Part of a small language model's weights.
Size: 4 heads of 64 (1 for keys and values), MLP 1024 GELU.
Architecture: tied embeddings, attention and MLP in parallel.
Training: a variant of SOAP for these matrices, 225M tokens, 6861 steps.
Each number is 128 + 24 x the weight over its row's rms, rounded and kept within 0 to 255. Layers, rows and columns count from 0. The size above them is the row's rms in percent of the matrix's.

# layer 3 MLP up, 1024x256, rms 0.153, rows 651-663, columns 128-255
size [106 107 101  93  96 116 100  97 106  96 100 100 100]
[[124 142 110 117 129 167 125 159 138 125 143 145  73 120 152 166 128 166 136 111 124 152 148 145 109 135 108  97 134 109 161 123 115 168  90 109 112 128  85 152 103 116 111 100  64 145 123 116 105 153 127 132 108 118 154 115 113  98 164 141 159 176 126 101 106 142 124 132 100  74 135 123  93 128 122 125 161 113 133  73 125 122 131 107 165 122 123 158 123 158  87 110 155 100 124 130 151 157 124  94 135 117 160 145 135 138 139 137  85 175 119 155 120 137 102 129 136 150 146 123 106 148 129 159 147 101 160 139]
 [ 91 114 112 141 136 158 175  89 124  78 156 157 123 153 128 130 102 113 148  90 109 132 140 135 137 142 172 127 137 101 189 150 134 152  82 105 154 133 107 136 153 169 119 151 174 104 135 117 169 129 142 119 142 137 114 116 128 131  85 153 122 100 105 120 151 105  71  59 111 148 194 109 123 116 112 125 189 134 140 146 117 133 151 158 142 175 171  94 122 153 140 121 140 118 120 105 148 103 115 106 120 128 111 166 126 167 134  95 188  95  90  84 136 163 110 127 107 102 113 112 132 100  98  99 147 151 128 109]
 [169 144 161 104 142 129 148 140 140 151 131 145 115 154 116 162 140 138 116 104  90  67 156 157 129 154 103 122 101 154 111 165 153 110 138 182 145 147 128 143 139 160 120 169 140 163 129 161 115 128 157 111 189 121 110 124 141 124 111 110 123 157  99 178 155 107  95 134 148  87 104 134 133 159 111 151  94 160 134  78 149 142 144 130 131  80 167 118 158 140 142 158 129 114 115 117 156 102 130 165 111 129 128 107  95 138 138 138 110 129  74 129 115 110  94  92 110 144 115 135 122 163 182 123 102 150 136 147]
 [117 128 110 117 116 142 135 164 108 161 144 116 125 172 141  97 125 119  99 122 106 141 163 138 144 119 140 107 117 167 128 136  92 117 163 139 137 135 110 153 148 157 123 119 104 102 104 139 108 129 123 154  94 105 116 120 106 110 138 133 162 141 115 136 134 125 107 138 138 116 116 128 129 125  76  99 114 144 142 121 145 166 148 105 137 121 121 116  90 132 112 158 131 146  98 148 120 140 186 125 172 106 140 108 138  93 160 173 154 138 142 127 110 178 127 182  90 135 108 118 103 117 164 102 111 191 142 109]
 [144 122 105 133 113 153 118 121 124 145 135 148 131 144 167 111 116 147 101  84 138 128 110 175 109 124 108 158 156 122 146 160  95 134 117 101 154 140 134 108 157 124 147 172 128 112 134 129 138 120 115 131 143 117 120 101 154  75 139 143 136  89  96 128 166 184 179 127 114 139 139 119 124  96 144 150 159 122 143 119  97 101  87 153 158 106 107 134 134 122 183  68 105 167  83  98 170  93 120  75 140 133 171 140 119 124 145 107 101 122 131 120  92 136 187 150 116 166 129 112 175 120 132  93 148 144 151 133]
 [137 106 115 109 140 111 123 151 137 139  89 120  93 117 152 125 155 123  86 167 135 123 118 160  92 129 147 150 147 130 177 139 131 120 144 145  85 111  98  92 132 138 173 125 147 137 117 106 136 114 129 116 115 105 107 124 124 116  63  84 132 164  92 104 156 144  72 138 104 139  97 110  89 132 130 129 110 133 186 161 131 104 123 118 126 114 113 136 135 169 139 122 105 108 104 107 126 153 155 157 124 141 188 148 156 130  92 108  99 116  97 125 138 118  85 134 203 131 116  99  97 131 162  94 102  97 142 118]
 [163  95 121 137 113  88  99 108 108 122  73 135 128 114 161 162 122 127 119 106  98 127 158 128 101 129 125 134  88 136 126 131 109  94 124 108 129 132 152  94 163 109 142 135 110 135 137 198 148 119 157 103 109 101 118 158 179 109 112 140  86 130 126  88 143 114 155 124  88 122 106 136 146 158 156 119 109 157 116 159 108 139 124 129 128 145 139 140 161 156 155 156 142 136 179 147 154 116 149 111  73 109 114 128 106 130 121 145 121 104 132 149 157 129 158 133 149  85  97 137 148 118 127  91 140 136 122 114]
 [100 117 141 134 119 158 173  96 147 120 150  76 117 132 158 112 109 157 121 148 125 108 116 135 137 166 129 145 103 114 153 177 122 135 106 130 169 104 136 150 127  89 130 100 191 131 119 116  97 116 124 115 117 115 119 137 111 114 126 137 146 102 128 129 120 122 124 129 139 122 143 104 116 114  90 163 143 123  96 106 136 113 158 139 111 119 145 170 199 147 140 121 124 180 108 154  99 106  89  97  84 117  63 109 107 116  82 110 125 135 172 111 145 144 147 132 139 105 130 112 113 129  93 127 139  84 126 146]
 [164 137 127 152 136  97 157 135 105 148 114 128 128 119 146 114 115 109 124 122 142 180 145 118  92 150 118 101 142  60 128 126 146  91 103  54 125 158 112 134 154 151 104 127 113 130 111 102 100 145 115  74 138 141 108 144 153 154 104 138 128 127 110 109 141 176 105 142 124  88 165 116 128 154 157 160 119 100 149 123 152 159  92  77 118 136 117 127  99 146 111 142 127 116 165 176 117 106 149 131 146 165 138  70 126 121 151 129 132 104 112 144 163 133 163 132 138 128 115 157 139 121  91 135 112 118 139 140]
 [ 94 113 171  91  77 178 104 134 100 135 119 158 141 127 105 107  85 134 122 141 105 135 130 138  72 126 123 112 118 114 128 147 128 167 105 131 133 107 114  95 142 143 155 126 140 149 100 100 102 145 123 119 103 118 122  72 160 141  88  99 145 161 110 140 125 112 142 124 121 155 146 125 113 121 120 120 110 100 134 117 103 168 148 114 108 121 123  98  91 148 136 127 140 149 141  99 163 125 190 117 128 129  96 133 143 150 159 119  99 171 165  91 145 128 118 110 128 139 128 135 164 146 133 149 151 153  97 143]
 [148 104 115 120  87 141 147 117 149 169 109 123 124 168 126 113 118 121 125 159 184 158  88 144 113 141 131 161  77 139 148 153 114 126 128  92 115 131 136 130  87  88 130 103 155  98 154  95 150 154 117 111 114 137 159 111 137 129 101  98 134 144  93 101 112 164 143  95 114 132 124 122  84 124 124 144 128 127  96 121 149 142 153 103 124 156 128 102 129 146 171 132 132 121 112 141  84 164 114 125 133 135  88 115 149 191 119  91 134  90  82 141 130 145  92 161 130 135  79 139 115  99 166 122 126 127 111 130]
 [103 135 149 125 129  97 132 100 107 143 120 160 112 110 129 161 138 134 127 116  84 116  91 141 121 118  94  97 115 158 167 150 149 146  47 136 122 141 119 148  99 151 126 135 125 102 111  89 167  98 132  92 102 143 116 142 101  97  93 148 160 120 172 145 127 143 150 129 170 124 136  90 114 156 118 166 146 137 132 106 139 139 112 136 129 147  91 146 147 129 156  76 158 105 155 136 115  99 189 170 155 124 169  83  69 141 140 166 143 134 137 174 140 134 111  70 151 105 124 137  97 147 141 150 142  77 107 104]
 [ 78 154 138 146 123 180 115  86 118 132 141 128 118 127 151 159 117 112 137 138  76 131 124 127 159 119 116 108 148 128 163 130  89 135 147 147  96 117 116 149 106 103 118 142 160 153 149 123 168 126 180 161 161 130  80 105 118 141 163 126 131 151 131 166 102 131 144 149 156 102 108  96 148 134 162 164 107  95  77 115 124 141 124 116  93 118  90 143 115  96 144 129 126 113 120 169 143 107 130 112 116 147 168 134 113 114 139 115 105 150 141 116 113 181 134  95 132 153 120 112 131 155 138 145 145 154  94 130]]
# layer 3 MLP down (transposed), 1024x256, rms 0.142, rows 651-662, columns 128-255
size [106 102 100  98  95 108 102  97 108  94  95  93]
[[145 163 119 101 127 100 118 115 112 167 117 147 173  81 135 140  97 144 125  83 106 125 169 110 134 151 110 144 161 154 143 110 157 119 142 140 131  87 122 141 157 155 132 125 155 132 142 155 137 133 142 121 107 125 129 124 120 151 127  76 189 157 105 150 147 142 139  92 123 165  88 126  95 151  82  91 131 168 108 117 152 159  89  94 133 142 124 114 131 128 103  95 157 131  93 157 122 152 110 129 134 141 152 121 136 136 115 128 127 141 122 112 100 162 127 125 159 131 129 151 113 108 192 107 143 198 132 124]
 [110 119 133 108 192 149 108 113 139 137 105 110 152 171 112 108 107 152 103 136 153 120 151 132 153 139 158 111 131 111 138 132 113 172 126 138 115  90  76 136 130 129 109 151  99 127 169 155 160 151 118 114  84 106 109 131 114 145 156 152  93 124  64 127 149 122 135 147 124  84 114 145 144 144 102 128  95 138 108  92 157 141 148 107  88 176 121 154 124 100 174 146 114 106 125 116 123 139 100  99 117 116 124 107 153 135  96 139 142 157 164 123 100 127 161  86 146 103 167 118 143  94 103 123 130 147 177 140]
 [127 108 134 114 154 112 119 122 135 114 108 187 151 132 127 172 141 175  99 109 149 114 116 137 127 153 174 131 147 142 116 127 139 159 155 134 109 120 135 128  93  92  89 136 116 130 102 124 133  86 159 119 134 118 115 124 133 140 130 152 132 164 104  76 120 121 150 139 140 101 100 139 110  78 109 127 120 155 117 152 116 144 133 163 134 126 129 119 123 136 141 137 163  93 116 116 181 185 170 103 115 164 127 108 123 155 110  79 168 120 107 155 104 141 160 140  84 107 134 101 162 149 179 122 113 101 181 139]
 [115 104 127 133 165  84 144 110 139 123 117 120 135 155 162 138  75 122  94 135  89  88 102 119 144 143 122 138 123  99 127 101  90 144 117  79 134 148 134 147 127 131  86 113 128 125 125 125 131 142  58 113  58 148 134 127 136 156 104 145 113 130 129 126 140 109 132  86 103 114  94 131  83  87 120 188 113 120 138 103 110  98 130 167 130  73  79 128  93 112 122 151 126 128 158 116  98 112  87 112 122 121 135 100 136 105 118 119 152 146 150 175 118 133 121 141 130 150 132 124 133 119 156 112  92  79 150 113]
 [ 99 158 104 166 150 118 158 128 118 145 107 119 117 134  90 140 116 138 111 148 136 132 158 119 142 152 128 158 119 141 149 102 129 105 150 148 126 106 118 165  91 128 109 147 190 160 126 135 122 107 135 119 138  97 135 123 147 158 113 152 119 162 124  77 164 130 141 132 145 150 137 152 113 116  80 116 155 123 139 131 100 162 120 126 104 124 162 121 138 125  91 101 154 122 140 109  50  90 149 127 108  88  78 126 149  87 146 124 133 143 135 106 142 113  98 156 107  85 122 130 117 181  98 155 102 104 154  85]
 [134  88 150 152  82 149 157 130 136  94 128 128 126 122 144  70 100 115 100 125 103 135  75 126 126  99 149 152 145 113 148 126 101  83 100 153 180 118  82 131  93 125 150 143  91  86 107 109 104 148  89  91 144 131 120  81  97 109 151 157 117 144 128 157 131 128 123 128  85 127 136 113  81  79 159 142 118 126 129 144 103 118 103 107 153 129 129  95  70 129 159 132 107 131 100 128  98  99 111 100 102 140 111 173 108 122 144 138 122 118  99 144 151 103 107 153 119 113 105 172 101  99 123 109  83  61  98 155]
 [137 132 133 121 104 124 173 160 122 124 162 142 136 144 125 133  94 106 105 118 127 132 143 118 152  92  87 105 151 153 132  79 152 133 132 105 118 116 120 109 127 140  99 138 141 124 115 110 124 131 110 161  94 127 130  92 115 168 123 138 163 140 123 127  97 114 109 102 150 173 134 104 134  93  78 162 135 131 137 115 168 126 146 118 123 177 119 127 103 111 126  71 110 187 139 134 158 132 132 192 133 122 136  96 148 142 128 133 127  98 141 104 104 134 122 154  89 166 121 105 133 124 174 144 120  97  94 123]
 [140 164 140 118 146 145 143 156 111 117 142 187 122 105 113 124  90  89  98 119 132 106 105 149 130 142 120 111 122 119 160 123 145 112 111 168 120 126  98 119 155 112 135 102 124 132 149 125 127 138 135  91 108 104 179 132 102 139 127 122 109 155 158 101 111 133 136 109  88 150 168 152 122 160 169 110 164 102 145 138 124 154 156 123  96 139 164  65 138 120 130 126 107 115 157 147 139 108 114  89 166 108 131 144 128  96 127 143  97 107  89 159 141 107  90 121 167 125  97 163 130 121 135 156 101 137 137 157]
 [158  89 116 136 105 163 135  91 119 178 127 131 164 129 133 132 146 136  74 131 134 131 100 119 153 167 138 148 114 153 106 135 129 102  68  83 139 159 149 102 104 145 112 112 119 154 142 111 147 137 141  84 164  97 106 117 146 162 118 146 136 134 139 169 147 170 132 158 119 123 161 151 149  96  98 165 140 147 120 113 139 136 143 122 122 127  99 146 129 135 129 115 146 156 123  80 168 118 145 102 136 161 114 123 125 119 134  97 127 196 148 117 106  97 155 139 124 132 127  95 128 111  85 158  91 132 119 133]
 [142 115 115 149 165 158 149 117 140 113 155 102 132 111 172 133 122 101 155 140 135 107 138 113 126 101 114 152 121 154 144 155 114 146 159 135 158 116 133 146 141 112  86 155 110 132 133 174 154 138 120 121 160 167 120 155 109 138 137 140 126 121 129 100 107 169 124 127  91 127 107 123 120 187  89 145 100 161 137 133 105 110 122 138 145 164 165 154 143 108 107 129 126 171  94 127 128  90 152 151 115 120 157 157 120 149 123 156 187 120 112 146 138 132 156 119  73 131 143 127 124 161 175 144  74 125 129 141]
 [139 103 131 123 115 107 160 112 162 121 156 187 119 161 153 153  62 185 152 136 125 106 124 122 117 127 142  83 130 101 131 156 129 140 112 126 165 103 173 129 145 128 141 138 145  93  85 120 126 131 127 108 185 149 108 147 123 157 102 104 102 136 145 140 133 137 122 152  97 119 114 154 166 154 126 141 164 121 120 115  74 119 147 150 140 128 138 116 126 113 116 128 123 155 122 202 131 135 157 116  97 144 121 165 156 159 142 117 141 117 146 127 101 157 133 100 122 125 115  69 187 154 117 120 125 106 108 144]
 [116 116  87 121 109 125 130 124 105 130 136 110 149 128 124 135 104 168 105 123 173  88 148 162 131 135  86 142 145 125 125  83 128 111 161 153 137 109 172 120 118 115 103 128 124 132 113 151 164  93 152  79 139 112  82 145 194 141 153 104 156 115 128 133 144 150 176 147 111 128 100 141 135 138  90 130 133 137 110 187  99 138 172 124 105 142 162 127 150 169  89 107  81 159 114 104  93 131 118 126 122 158 142 108 117  74 110 167 183 116  68 106 118 169 191 112 113 117 125 123 142 131 116 108 128 171  95 116]]